config.toml
head_dim = 64
positions = "learned"
init = "normal"
init_std_qkv = 0.0409
init_std_o = 0.0
lr_mult_down = 2.0
warmup_steps = 200
doc_mask = true
Each number is 128 + 32 x the weight over its row's rms, rounded and kept within 0 to 255. Layers, rows and columns count from 0. The size above them is the row's rms in percent of the matrix's.

# layer 10 MLP down (transposed), 896x224, rms 0.0949, rows 562-592, columns 112-223
size [100  91  99 105 116 101  90 107  88 101 103  94 106 100  91  92  98 101 119  95  95 107  99  96  96  98 102 108  98  99 108]
[[ 90  96 101 155 154 174 136 105 159 177 109 150 147 189 151 156 106 149 158 118 181 131 182 109 117 178  87 139 108  87 141 132 143 142 108  68 122 178 154  96 134 147 131 135 151  80 116 107 140 158 162  90 150 153 132 139 133 153 111 186  93 187  81 134 185 130 156 146 144 152  75 105 157 143 113 145 103 113 119 129  90 156 112 149 105 121 164  79  90 100 145  68 190 177  90  94 107 118 180 194  52 126 103 102 142  82 137 132  64 118  82 122]
 [106 190 128 161  78 139 144 128 134  99 109 127 111  98 153 136  97 170  99 121  65 165 154 137 119 133 111 104 117 111 167 100  61 113 147 116 130 168 157 136 126 119 156 125 116 116 213 105 126 133 123  78 171 157 137  64 115 171 146 104 124 178 117 136 102 118  75 103 142 174  93 135 135 171  60 193 159 125  79 189 140 161 127 106 143 129 183 102 149 167 124 129 105 186  84 122 153 170 157 122  68 117 122 138 129 118 133 100  94 100  68 160]
 [ 66  95 144 128  85 102 110 169 113 117  93 138 109  77 161 135 155 120 120 157  62  75  87  84 125 125 160 144 119 133 161 152 192 190 144 121 108 104 135 132 148 144 126  69 113 159  63 139 118  85 141 164 176 112 136 232 175 120 174 116 138  78  96 118  79  85 177 161 103 165 165 150 102 129 155 123  98 103 109 126 127 112 148 126  81 146 108 126 155 169 146  67 175 183  88  89 123 155 123 106  68 119 106 173 135 139 126 127 110 152 111  85]
 [114 132 153 194 157 172 156 136 140 115 155 118 186 138 169 146 142  98 110 110 103 150 145 184 101 132 163 118 109 201 146  98 129  87  97 101 133 149 154 117 206  77 131 156 116 121  68 180 132  47  70 123 123 114 136 193 158 125 131 116  81  81 141 159 133 153 162 103 159  59 199 128  90  81 122 113 107 151 162  27 124 126 114 130 114 207  96  85 107 193 166 137 116  95 183 123 145 103 134 126 123 121 135 123 155 123 134  79 122 127 120 124]
 [118 177 181 107  86  76 153 179  96 155 105 182 160 122 171 150 104 151 127  72  83  80  94 153 151 129 136  97 138 163 133  81 173  91 177  86  84 122 146 150 114 108 124 135  64 179  84  99 131 145 103 132 136  91 119  92 115 158 189  70 154 124 129 123 144 124 120 160 133 118 120 154 105 102 191 178 111  95  73  73 105  70  85 109 129 201 137 116 116 164 141 152 122 113 158 124  96 155  97 128 119 138 169 166 132  97 105 164 120 116  94  89]
 [159 100  64 153 135 137 128 143 127 121 182 145 158 165 136 109 151 100 181 133 136 139 148 149 137  98 169 168 109  84 136 172  81 172 241 131 125 155  95 113 139 107 106 114 149 130 121 164 136 115 104 126 128 152 115 181 113 110 126 152 164 152 185 143 114 157  91  88 146 117 108 154 165 131 144 123 145 115 131 133  80 149 190 164 152 175  82 156  97 178 101  91 134  67 121 145 105 155 186  86 172 117 133 105 127 138 114 106 119 141 107  85]
 [ 77 117 107 190  75 101 143 157 105 124 126 170 177  74 161 119 136  94 108 140 103 198  87 147 146  80 116 139 214 166 208  87 175  70  80 177  40  86  62 190 190  87 110 150 133 103 105 110 127  47 144  95 122 108 137 164 135  95 134  64 144 160 132  86 102 166 146 127  77 135 162 134 129 102 132 116 155 104 103  83 139 135 107 118 101 102  90 146  70 174 162 133 128  64  97 123  98 143 123 156 127 126 141 115 187 142  88 134 109  97 170 124]
 [146 157 105 150 127  93 200 116 147 223 153 157 177  96 139 100 100 120 105 180 124 119 117 108 105 185 187 180 108 153 170 110 105 142 145 160 112 139 132 131 149 202 126 122 144 114 109 179 120 122 140 141  92 113 126 145 162 161 125 139 115 182 174 128 108 117 141  91  95 130  65 100 154 103 118  89 116 119 144  88 160 152  91  85 121 109  67 117 148 100  90 110 172 131 152 162 138 114 103 138 145 142 144 135 162 149 129  69 155 126 126 132]
 [166 171  87 182 145 110 147 158  63  65  82 200 123 138 202 109 125 163 184 173 141 140 148 162 137 111 128  87  43 141 121 187 160 167 134 142 120 137 142 110 131 207  75 149 103 100 112 116 145 144 177 159 102  82  94 124 173 145 143 160 140 195 114 125 137 187 113 117 208 114 173 139  95 106 128 135 132 132 123 111 138 101 149 190 120 100 147 121 155  91 165 114 175 117 111 168  87 107 195 114 103 112 110 140  80  80 119 141 127 102 165 122]
 [155 110 178 137 135 168 128 105 113 121  40 136 130 106 110 145  98 122 173 160 125 166  94 148 169  82  85 146  99 132 118 134 155 178  99 101  88 150 124 134 113 115 137 146  70 144 134 149 143  93 143 103 131  90 103 127 131  90 126 115 196 119 153 135 142 113 123  93 129  88 119  72 123 143 142 149  93 112 157 167 107  82 127  98  87 168 133 144 111  60 107 196 118 139 170  72 163 136 104  79 149  89  76 127 145 126 165 146 221  71 130 104]
 [ 87 173 155 147 156 136 167 119 128 139 165 108 124 148 117 102  94 122 108 100 100 142 136 136 148 158 113 163 163 192  93 139  60 113 167  78 145 101 180 158  82 159 155  88  82 111 109 151 148 155 142 102 177 123 108 144  94 142 123 136 131 101 125 172  81 123 165 124 130  97 100  57 158 115 111 110 185 126 120 138 149  74 162 219 153 162 127 184 116 138 135 162 159 133 134 113 123 100 114 179 189 120 114 134  98  82 121  26 111 110 204 130]
 [174 173 109 106 136 164 114 141 102 101 136 194 161 118 180 127 131  90 159 144 141  92 154 114 104 115 159 141 143  83 155 152  62 129  95 120 112  87 110 151 137 129 117 162 100 119  68 159 150 144 123 118  79 122 134 163 139 123 152 116 170 184 150 117 125 120 110 106 133 127 187  58 137 113 125 122 165  98 155 109  96 169  80 151 124 199 177 152 113  95 105 152 102 137  85 126 132 212 142 136  73 105 108 150 148  61 155 145 181 131  76 138]
 [162 141 123 147 186 158 110 114  91 153 183 130 118 122 114 165 137 135  84 139 147 162 119 164  72 145 143 136 176 108 138 122 153 122  84 181 130 104 119 164 104 125  99 146  67 123 127 137  58 114 126 154 107  97 145 101 146 130 128  89 125 148 100 152 142 108  88  69 109 138 111  86  80 151 136 126 135 123  71 141 121 118  92 148 119 100 134 128 107 113 142 110 172  91 198 114  86 109 123 139 134 194 168 157  90 203 147 141 148  75 103 143]
 [128 156 172 122  84 116 137  98 172  93 133 122 163 152 128 157 118  82 120 141 156 164 128 185 143 159 102 135  74 136  84  93 146 127 123 108 150 163 192 144 135 168 116 142  88 107 130 182 120 100 122 102 175 165  85 155  48 154 134 108  97 145 113  69  45 172 164  80 124 187 125 102 159 132 138 153  91  85 167 179 104 169  95 116 137 151 153 124 137 123 108 160 191 121 179 132 158 150  93 179 130  67  79 109 132 123 125 132 121 136  79 151]
 [161 153 102  92  70 129 163 146 134 122 120 127 151 142 136 134 181 101  74 164 123 132 126 123 124 131 158 150  93 173 158  93 134  80 128 105 204  92 189 125 118  98 149  86  99  96 152  81  84 152  95 116 136 125 127  89 124 103 139 123 139 149 134  30  87 126 114  70 102 170 149  99 136 103 159 171  97 191 129 155 106  93 142 174 114 115 132  85 136  71 138 173 145 170 155 114 127  70 115 164 143 173 157 162 182 158 133 161 108 178 106 170]
 [124 142 164 101 124 124 135  95 167 102  88  90 101 134 168 114  82 136 103  75  99 110 133  93 174  84  79 173  62 172  92 129 122 138 217  86  87 104 123  55 105 107  96 143  99 107 114 178 130 129  92 123 124 155 157 143 110 144 112 131  45 178  69 169 137 105 101 196 107 151  87 177 136 114 159 130 143 121  88 200 109 147 165 152 125  99 121 121 103 117 131 142 143 125 123 134 105  94 122 124 152  90 189 109 116 140 166 142 133 118 128  82]
 [169 118  97 127 123 122 158 113  87  99 131  91 120 155  99  92  78  81 120 135 101 120 137  84 173 180 112 112 134 167 105  78 105 102  65 102 177 115 118  93 121 157  74 128  92 126 131 182 104 117 131 100  93 133 183  79  97 159 128 146 160 134 141 168 142 145 128 134 127 175 145 115 128 162 113  99 106 158 156 123 159 196 114 120 128 117  77 145  88 144 110 149 106 121 119 155 100 139 183 129 129 170  93  92  90 166 147  46 162 171 102 138]
 [116 118 110 120 165 160  90  93  76  90  90 143 193 104 164  80 103 104 139 177  86 119 188 136 133  70  89 150 109  89 112 138 147 169 126 156 129 141 129 118 137 128 110  97 166 157 160 110 128  95  95 107 142 142  89 156 134 156 111 185 124 145  90  85 100  69 109  62  89 142 105  82  87 169 172 121 122 181 123 104 120 200 185 136 123 120 165 124 119 130 179  88 118 162  47 106 141 103 153 181 144 117  95 121 144 157 159 155  92 155 209 122]
 [161 145  75  95 132  77 136 165  81 133  77  93  64  97  85 118 159 124  99 154  76 104  97 101 164 138 108 105 170 207 127 147 112 106 176 182 132 116 136 124  97 135 183  80  47 152 183 161 129 231 125 142 127 129 107 116 135 104 118 119 160  81 167 136 147 101 144 103 196  70 117 112 155 138 127 178 175 119 161 118 155 141 125 157 152 218 144  69 136 130  97 124  80 156 103 148 128 127 124  98 138 136 129 144  84  85 134  76 147 156  93 142]
 [114 153 143 144 145 134 156 101  89 185 127  57 154  63 112 122 144 159 109 187 129 131 132 203 121 130 109 150 179 145 141 165  97 106  45  90 105 113  75 124 121 199 142 147  72 110 174 155 107 122 174 106 131 172 161 154 154 157  82 146 172 143 130 107  83 160 100  52 159 112 129 146  78 194  97 143 179  64 140 127 158 145 158 154 126 150 120  94 102  53 148 132 106  41 187 122 134 181 104 165  91 112 146 119  83 106 155 185 145 111 100 138]
 [ 95 116 122 152  91 117 145 130 125 146 126 142 200 163 103 103 126 121  98 144 192 165  78 140 138 130 187 138 155 132 135 168 106 125 106 119  59 125 127  79 144 118 130 114 116 119 126 103 113 134 143 127 117 144 175 115 120 148 162 160 124 117 117 149 122  67 185 144  99 147 146 137  81  71 185 136 156 138 144 146 113  92 204 111 125 138  46 118 122 141 143 103 150 109 128 159 176 122 146 130  98 107  86 150 139 140 133 114 175  99 163 120]
 [151 177 126 114 129 145 130 132 123 132 102 155 115 157 110 124 186 133 171 128 129 155 168 111 152 166 154  95  64 123 154  98  99 116 136 121 138 138 166  86 134 141 143 137 115 143 154 160  87 162 118 149 105 126 127 116 125 143 131 139  89 142  77 120  69 100 152 129 171 134 114 137 150 115 188 145  92 143 122 118  98 133 123 108 133  68 100 137 156  90 136 200 135 129 128 112 137 109 145 129 152 128 156 123 203 107 158  35 166  95  96 145]
 [133 109 101 153 157 155  89 141 143 131  67  57 158  92 134 145 129 148 166 193 186 141 168  98 162  99 138 145 104 135 151 142 145 158 134 173 176 172 166 184 129 117  91  90 133 135 154 107 118 131 128 143 112 155 101 141 140 157 166 152 109 165 106 166  85  97 112 140 136 139 119 143 168 126 118  80 135 168 140  73 118 121 177 127 110  98 129 100  94 139 105  97 122 155 146 102 126 136  79 185 142 133 146 115  82 160 166 131  93  83 129 147]
 [156 105 171 138 139 142 138 124 116 111 158  91 146 120 123 177 105 109 125 153  99 137 150 129 129 138 125  79 137 122 114 130 143 112  98  94 119 144 154 150 102 145 125 106 104 145 142  77  61  74  82  84 148  62  56 155 108 106 148 101 130 181 116 144 114 134 145 107 126 154  52 112 187 154 118 145 159 138 169  80 163 147 114 138 111 139 148 114 149 148 107 133 141 153 116 111 178 135 137  56  83 117 121 140 154 157 117 175 118  93 178  67]
 [ 93 176 153 153  96 119  98  92  97 104 124  73 129  63 100 125 147 152 136 109 168 128 148 199 126 194  72  89 114 113 136 139 109  59 173 132 108 131 150 139 127  66 102  91 122 147 177 112 125 188 113 112 139 148 170 161 129 142 172 148 125 155 148 151 117 146 110 164 147 114 121 136 141 147 162 160 153 128 114 140 151 105  93 136  87 157 124  98 154  98 136 142 110 107  90 150 118  79 113 139 172 114 140 151 181 195 164 122 150 157 123 130]
 [192 142 102  77 114 141 125 109 182 155  94 121 152 107  85  97  74 117 148 126 190  99 137 104 128 111  98 180 127 145 162 131 146 141 146 147 140 165 155 145 141 223 125 105 120 159 143 166 197 101 123 141 162  47 119 121 135 109 152 135 144 118  86 140  80 171 132  77  44 170  94 122 109 129 136 134 168 121 108 162 150 179 106 112 149 178  71 168 138 135  71  36  96  72 146 125 139 130  90 100 140 102 104  97 103 142 134 110 167 150 142 160]
 [141  95 110 117 140 159 140 197 174 114 143 154 110  86 157  98 140 137 121 119 100 206 104 211 115 138  90 132 146 165  91 120  87  85  79  95 101  84 121 163  71 143 148 112 128 151  89 120 135  89 131 154 170 153 146 155 155 149 151 161 129 134 156 154  84 136  67 120 146  64 117 160 133  89  89 109  64 122 104 176 111 115 177 127 134 135 133 145 141  94 142 154 128 160 191 135  65 122 114 179  64 175 156  80 140 132 151 138 106 129 139 113]
 [166 154 116  84 107 159  36 110 153 144 136 137 178 141 158 159 151 117 117  41 127 163 142 168 112 123 139  95 114 134 182 120 158 113 113  93 142 219 128  87 167  93 125 114  56 116 177 100 139 122 113 149  99 150 105 121 107 133  89 127 134 170 146 146 184 111 103 167 160 128 162 149 156 165 143 164 175  54 160 131 166 119  67 103 116  80 110 128 152 200 146 120 125 154 146 120 140 159 146 118 122 108 100  91 145 125 154 121 118 107 135 157]
 [ 97 165 127 115 119 156 117 108 112 184  96 100  86 173 138  82 144  98 146 108 107 113  88 112 141 137 196 130 110 157 139 139 103 119 105 143 109 135 144 122 188 115 172 133  85  52  86 158  87 108 178 124 110 151 121 145 122 134  77  82  80 122 146 132 132 108 104 203  84 178 117 166 143 182 119 164 152  93  81 179 109 146 150 141  76 107 144 114 146 146  90 165  70 134 154 183  85 161 117 197 150 167  54  63 124 115 174 103  86 103 121 156]
 [125  70 145 140 229 126  49 204  70 113 153 156 144 161 106 131 122 169 174  98 129 103  79 141 132 149 101 173 136 108  79 112 153 106 124 138 111 170 149 131 151 102 174  91 113  90  78 138  69 120 106 189 102  88 165 133 130 104  82 109 139 140  81  82 118 165 113 137 140 143 109  47 191 191 148 131 118 148 158 118 126 154 128  97  99 100 143 142 111 128 125 160 132 135 153 147 121  67  77 123 168 181 164 167 139  77  75  72 174 178 122  95]
 [169 149 151 149 137  87 152 147 130 107 115 146 141 103 152 184 126 106 154 101  79 162 143 118 184 146 116  75  85 115 103 124 109 147 167  93  87  75 138  93 148 141 142 107 132 119 138 150 121  78  97 177 136 149 112 124 139  90  92 159 125 121 141  90 119 159  75  86 122 126 195 149 181 157 115 135  93 112 140 106 142 179 106 119 129  60 134 159 109  96 151 155  47 182 152 153 174 102 208 121 136 146 117 129 151  91 157 204 132 155  97  66]]
# layer 10 MLP up, 896x224, rms 0.184, rows 563-593, columns 112-223
size [ 93 100 101 111 109  96 101  91 106 104  94  99 113 100  95  97 100 111  98  94  98  98  97  97  95  97  98  92 107 105  97]
[[156 101  87 107 162 100 154 123 116 107 140 148  94 118 103 117 131 175 156  76  98  33  75 118 116 170  92 126 112 114 137  93 140 189  49 171 172  97 137 142 146 132  59 146 112 135 113 161  83 140 119 170 136 182 114 145 185 143 142 148 108 148 130 114 106  93 123 146  62 156 151 157  74 119 178 167 121 162 110 146  99 112 154 113 163 159 165 171 123 141 104 125 142 132 145 125 131 147 103  87  79  99 202 100 117  80 111 135 117 186 118  93]
 [ 91 100 150 172 136 138 156 133 152  93 103 114 140 125 160  87 152 129 184 109 120 134 115 184  82  87 197 145 147 132  88 135 132 121 140 169 119 129 133 177 129 146 120 109 172 146 115 127 144 195 155  84 117 144 106 132 108 104 186 116 113 132 137 156 158  86 118 142 142 122  55 106 136  77 157 114  44 120 147 161  70 103  48 145 165 126 114  90 136 205 128  99 167 146 123 119 180 111 139 204 199 136 112 125  97  97 119 108 102  87 147 135]
 [172 102 140 168 109 100 172 129 118 126 133 106 116 169 151 170 125 125 121  95 188 169 129 112 100 154  70 131 189  61 132 120 206  92  93 123 139 110 163 130 126 159 183  93 119 100 115 142  85 136 136  95 137  87 103 136 118 151 134 132  90 140  82 147 183 181 110 110 121 191 105  96 139 118 136  88 142 125  73 134 150 209 136 116 138 120 160 151 142  98 149  55 126 150 102 122  75  87 146 192 149  93 193 105 120 126 105 102 139 148 157  94]
 [148 167 169 108  93  58 146 156 128 139 132 156 130 151 113 134 108 143 141 128 134 140 179 152 184  95 132  82  97 116 115  85 120 107 130 147 168 100 139 179 144 124 157 112 132 144  68 149 174 105 100 106  72 142 133 124 113 161 127 111 128 129 162 115 119 170 153 121 116  75 177 174 156  63 187  61  95 144 128  93 146  83 115 137 159  89 128 136 179 189  95 202 106 150 127 138 132 157 108 129 122 115 109 145 104 105 138  95 129 120 105 121]
 [ 81 134 119 132 196  73 162 157 130 192  74  84  80  83 109 100 126 158 106 120 156 144 116 118 104 109  82 158 138 193 144 125 195 144 120  85 155  52 115 147 121 125 145  86  97 124 155 150 163 109 122 177 150 113 105 149  63 107 124 106  66 153 122 129 123 130 141 126 118 120 110 109  82  75 144 125 113  90 164 133 167  79 115 132  94  88 184 120 147  92 148 145 107 137 122 138 131 194 136 157 131 124 116 137 138  95 126  79 101 102  94 184]
 [178 128 127  95 144  96  66 145 131 118 193 113 156  81 151 138 166 125 151 186  35 105 112 109  63  87 170  77 134 148 159 174 110 133  35 148 141 144 148  97 137  92 179 152 154 155 170 166 137 113 107 128 153 125  80 144 106 150  86 151 106 139 167 151 148 107 104 121 149 150 164 195 131 124 127 126 175  97 153 121 138 104  99  74 117 154 202 136  70  37 149 142 117 149 177  82 129 135 103 152 173 178 133  97 118 135 169 165 129  85 121 155]
 [ 78 173 112  80 108 114 104 154  81  63  76 129  96 171 105 156 133 134  88 134 176 146 155 142 104  89  95 136 185 141 123  84 144 158 143 121 157 142 101 131 119 153 172 125  91 136  96  78  56  82 129 105 149 135 185  70 130 132  84 134 141 136 143  96  82 191 107 103 149 159 115 152 127 155 159 121  98 112 138 106 139 158 120  83 101 156 146 162 144 190 192 138 115 118  92 140 170 126 117 159 139 153 109 121 154 173 141 110 139 139 121 148]
 [125 186 114 164 155 119 133 155 128 207  76 149 109 138 147 138 102  92 167 133 111 140 118 111 133 100 103  92 114 172 122 156 107 135 112 148 174 101 164 102 148 169 116  90 160 105 138  74 145  79 140 141  94 111 140 109 117  79 153 178 188 173 122 157 133 140 170 105 111 136 134 172  92 121 144 108 126 157 159  65  87 115  83 129 160 134 117 116 183 105 172 140 101 125 141  90  92 122 131 122 178 106 125 136 128 105 121 119 149 152 158  92]
 [144 120  89 126 121 145 126 126  97 114  85 131 152 126 159  81 150  89 141 150 100 124 136 164 104 124 134 128  72 105 111 144 148 100 136 190  73 150 131  74 130 148 124 118 125 125  67 138 156  70 118 108 159  78 131 141 101 149 166 116 160 158 149 111 203  80 167 150  89 156  89 124 126 118 151  98 118 169 177 125 129  99 147 102 128 140 175 148 131 151 128  95  47 169  49  82 192 122 136 117 131 137 126 116  94  55  91 130 173 188 146 153]
 [107 102  99 118 140  91 116 118 114  45 104 110  97 133 152 121 150 156 161 145 125 145 132  77 106 129  94  91 185  74 109  57 135  98 106 128 108 134 135 168 105  97  86  52 134 157 143  82 139 138 178 120 147 107 157 110 152 185 165 104  97 131  98 120 200 120  95 101 122 123 146 183 127 127  59 134 117 109 121 144 150 166 155  74 134 126 137 152 153 150 225 114 104  86 103  68 143 132 163 105 186 130 170 141 121 158  96  54 150 126  86  91]
 [ 98 138 133  89 155 104 112 120 126 164  82  85  86  81  92  93 118 157 102 166 143 133 124 108 164 116 107 113 106 135 107 105 126 117 222 162 139 183 229  87  52 120 164  68 123 168 171 199 180  96  83 154 171  76 108 124 123 185 118 142  90 123 108 133 174 134 143 133 116  77  99 108 170 108 111 105 117 164 154  80 138 105 146 126 135 121  99 132 143 146 149 115 178 132  80 108  86  67 114 100 142 117  92 145 129 141 153 140 148 175 155 134]
 [167 115  96 168 114 180 100 144 184 148 117 108 128  99 132 168 102  78  97 148 115 100 144 159 106  40  83 155 195 170 187 108 121 106 153 128 131  94 110 122 148  97 137 115 141  70  86 143 129 139 164 149 126 146 139 169 124 171 134  84  77  91 156 163 193 102  83 107 130 128 116 158 149 120 104 103 155 147 112 137 182 107 148 133 149 101 121 111 175  83 163 116 117 111 124 113 137 145 151 142 178 159 103 133 127  86 156 110  80 148 174 197]
 [ 85 163  97 130 101 117 127 158 129 178 111  81 103  69  84  71 149 116  91 190 103 146  99  67  98  87 143 135 133 152 157 123 116 104 168 148 124 126 154 175 105 106 118 131 191 148  85 163 121 103 140 172 135 129 156 164 151 130 123 172 139  85 110 118  92 105 120 103 171 142 158  92 185 202  26 122 176 130 115  78 111 106 124 108 103 123 126 119 109 167 111 205 114 142 153 182 122 187 166  77  88 165  85 131 108 132 140 145  91 160 147 161]
 [ 91  77 136 231 141 101  99 118 134 137 142 120 152 114 138 151 129 157 156 130 163  76  87 176  98 130 135 166 131 124 128 130  97 111 115 135 145 116 124 122 151 215 154  62 104 159 133 105 126 151 186 117 124  92 189 157  47  40 117 111 154 115 176 153 131 142 103 164 130 107 134 115  99 106  74 117 145 112 118 141 118 164  90 119 184 170 113  96 112 124 178  95 140  95 138 119 121  93 146 137 147 145  77 127 122 127 135 154 127 103 124 141]
 [137 111 143 127  92  78  66 150  79 119 125  92 138 140 126 132 138 143 155 161  59 136 147 132 143 113  53 151  78 100 101 159 119 136 133  95  98 166 129 132 117 136  93 138 130  61 151 124 128 157 159 141 116  89 183 124 108  56 172  80  87 159  86 161 152 106 191 137 117 129 136 130 112 187 103  99 110 121 138 114 102 110 132 162 170 131 120 121 152 103 156 121 172 154 108 138 105 167  82 153 109 154 175  40  75 181  79 165 176 132 190 128]
 [114 142 112 170 134 102 210 157 158 102 103 150  83 133 112 133  87 109 178 103  85  95 171 118  99  53 140 124  94 139 121  67 156 129 138 124 154 163 127 150 156 158 133 129 101  75  75 101 133 101 137 111 109 153 166 157  60  97 143 143 104 123 165  82 158 139 121 140 181 134 132 142 178 126 129  89 142 155 109 141  93 151 164 143 146 172 153 139 149 184 190 106  73 133 120 189  92 119 143 116 156 150 121 121 149  76  80  97 131 107 107 123]
 [149 170 149 127  54 107 110  62 133 188 116 156 135 171 118 147 138 119 108 116 111 100  80 140 122 142  86 130 157 158 125 106  81 119 141  79 123 134 116 182 139 119 137 101  83 141 128 190 158 140 105 129 152 125 205 102 142  34 159  85 142 148 141 160 153 136 105 102 131 146 132 109 127 144 136 138 116 128 180 121 166 143 113 154 129 100  89 120 126 155 121 173  95 153 175 211  73 169 156 134 132  65 208 152  60 143 173 101 134 189 127 141]
 [141 122  99 159 140 139 154  70 129 161  54  74 114 139 110 153 185 184  89 170  59  65 187 134 105 143  75 145 168 120  50 107 146 139 185 111 109  86 177 163 121 119 128 110 147 177 130 149  98 175 164  87 126 165  98  98 145 120 135 147 135 117 106 163 146 127  88 103 159 103  75  50 151 152 130 156 110 166  92  59 150 138 157 123 146 121 155 104 144 117  94 135  95 138 115  58 123  65  82 133  82 150 140 153 130  99 126 114 178 118 139 133]
 [146 134 101 176 112  67  86 127  75 121 138 138 119 102 171 109 140 109 175 144   5  99 131 105 137 167 145 131 111 174 122  90 175 116 123 157  58 174  79  91 103 103 142 155 130 171 165  90  75 134 168 137 145  99 139 145 144  75 115 129 150 110 135 146 113 127 133 123 152  83 145 138 131 136 180 114  88 170 175 115  95 123  99 125 127  85 100 132 111 119 175 145 178 124 114 118 156  71 116 167 179 131 127 145 137  73 159 141 102 128  73 107]
 [140 106 169 157 156 186  63 151  48  91 105 156 138  61 116 156 143 142 137 146 105  98 160 179 141 155 147 134  89 128  81 156 136  97  95 121 109 115 161 164 146 139 128  81  84  75 102 108  87 105 111 118 174  97 130 186 137 149 123 181 106 135 133 149 227 147 119 201 118 106 156  94 142 109 128 168 195 136 189 102 140 123 169  96 158  84 119 119 173 165 121 117 107 141 108 130 103 176 160 108 130 178 129 179  91  70 120 157 148 151  96 100]
 [111 113 145 134 150  94 144 144 109 116  95 129  94 131 108 187 188  81 140 185 124 114  97 159 143 104 128  73 112 173 146  77 114 135 103 137 119 140 118 112 116 159 133 160 177 167 104 139 194  72 102 112 148 131 120 143 111 130 130 157 130 142 176 115 155  61 151  94 143 114  96 163 195 130 119 156 176  89 170 100 140  56 106 113 139  73  91 121 170 112  92  94 107  67 113 132 123 130 236 106 147 119 173 173 133 170 148  96  85  84 131 142]
 [152 158 129  56  75  35 154 155 137 128 142 131  80 109 118 132 170 141  86  97  99 134 149 137 172  90 157 129 125  85  97 152 153 153 134 107 129  73 175 142 143 108 141 107 127 149 133 118 145 124 138 194 154 171 156 101  73 160 115  83  96 110 161 138 103 115 112  55 126 145 180 132  99 160 145 153 143 121 165 114 154 159  97  95 136 184 150 127  53 138 140 186 142  87 109  82  75 124 121 143  84 115 100  68 159  58 214 119 141  94  55 155]
 [ 61 133 195 178 129 119  68 121 144 141 113 126 120  80  55 188 168  82 129  97 147 161 123 129 119 169 156 136 151  99 197 138 116 139  91 192 110 154 106 114 119 148 154 135 144 138  51 190  73 140 153 146 119  96 100 132 117  82 140 143 135 151 139 154 122 109 164 144 142 168 177 153 131 168 112 117 156 117 109 107 102 199 120  86 166  78 154 146 169 165 121 158  84 149 103 125 139 104  62 167  95  96  96 130  90 158 127 100 105 138 117 113]
 [ 77 103 170 155 104 120 137 127 145 159 195 124 111  93 112  91 125  97 129 116  99 151 141 150 130 155 167  93 138 105 100 139 138 251  51  75 138 116  85 120 169 141 128 114 137 137 121 149 132 106 138 124 156 122 112 141 161 161 102  91 131 126 183 168 214  88 124  96 139 160 106 152 131 147 103 116 160 111 103 180 112  82 140 148 146 201 104 101 109 158 156 109 105 160  67 134 170 158 136 105 150 107 103 120 157 114 131  92 182 201  98 142]
 [103 135 109 157  87 134 102 123 128  97  96 122 149 147 111 156  90  65  74 130 161 145 158 132  83 106  92 162 126 174 107  82  99 123 144 210 160  93  51 120 130 115 176  94 138 101 138 129 101 133 141 122 137 144 136  93 147 177 150  98 164  78 133 113 181 145 177 160 187 109 164  82 119  98 177  94  72 133 164 128  95 146 121 122 124 195 116 181 139 168 144 152 152 142 140 154 154 148 121 127  97 156 109  89 116 114 156 119 168 100 162  77]
 [132 176 174 101 154 115 121  37 100 113  63 158 123  75 118 143 198  83 185 176 200 108  74 124 109  35 161 142 134 157 111  99 121 102 159 154 113 101 140  79 125 165 176 171 106 120  99 176 143 144 129  92 129  88 170 132 112  99 169 130 128 128 162 146 100 123 170  96 118 160 128  66 128 182 178 122 119 104 177 139 150 123 126 145 121 146 121 113  94 163 155 110 118 114 128 177 122 110 123 108  77  97 154 128  99 125  94  97 146 153 128 156]
 [185 196 138 116 107  67 127 124 118 130  75 158 187 134 160  74 100  90 150  73  71 164 183 146 174 134 141 195 128 116 184 116 162 139 165  74 143 150 166 128 201 174 101 147 106 139  56 135 106 138 134 156  96 132 172 138 127 155 134 120  99 140 156 114 131 144 154  68 134 142 135 107 136 109 160 170 201 120 134 154 180 142 114  93 154  86 122 174 119 118  95  99 103 146 131 142 137  92  92 177 121  85 131 146 127 128 191 143  75 100 129 102]
 [115 121 177 176 113  90  86 164 117 137 100 116 158 109  72 209  75 159 102 159 120 105  74 159 121 129 148 158 145 122 200  98 183 151 111 146 137  99 160 116 134 165 118 169 128 151 106 152 195  91  99 132 160 150 155 168 111  52  97 176 137 118 141 136 141 123 129 130 157 170 108 145  97  91 152  90 123 130 157  76  92  18  97  89  95 122 113 154 128 103 174 106 115  72 138  57 151 198 149 123 149 174 176 143 113 125 110 141 138 135 108 107]
 [121 180 141 116 100 137 155 101 117  99 112 120 115 149 119 176 149 139 177 105 105  84 127 153  87 100  92 121 133 106 124  63 119 162 113  70 142  94 143 125  90  58 125 156 124 145 140 125 165  83 139 115 209 149 139 125 148  96 176 105 119 204 123 135 147  93 160 148 101 127  95 161 165 108 138 109  86 128 168 136 145 111 148  92 136 119 119 116 144 108 157 102 140 129 113 158 163 116  65 127 150  64 108 128 111 150 104 125 146 128 131  82]
 [ 53 110 164 147 102 122 108 136 132  86 156 130 121 139 119 109 190 122 183 140  71 119 101  98  90 116 118 130 159  65 161 121 127 174 174 143  96 109 135  89 117 133 125 153 176 165 147 136 190  77 162  93 138 191 127 105 198 143 174 151 188 148 125 108 145 135 113 141 129 153 151 107 120  73 131 150 139 194 137  76 137 171 137 104 122 171 112 109 161 110 124 136 103  40 183  64 166  83 152 104 142 126  80 222 163 155 178 140 165 148 137  97]
 [106 123 155 128 148  99 168 130  98  28 138  78 122 132 147 122 140 102 121 138 104 111 122 140 111 108 166  76 142 101 130 122 142 181  70 130 139 128  63 139 119 118 129 182  67 114 144 117  73 169 118  66 133 143 129 162 130 185 148 146  72 174 148 103 166 118 110 109 152 145 104  77 130 151 126  89 109 107 175  50 152 138 140  83 125 159 130 153 144 139  88 106 155  96  73 150 123 125 139 141 109 141  84 111 148  99 139 104 132 167 156 114]]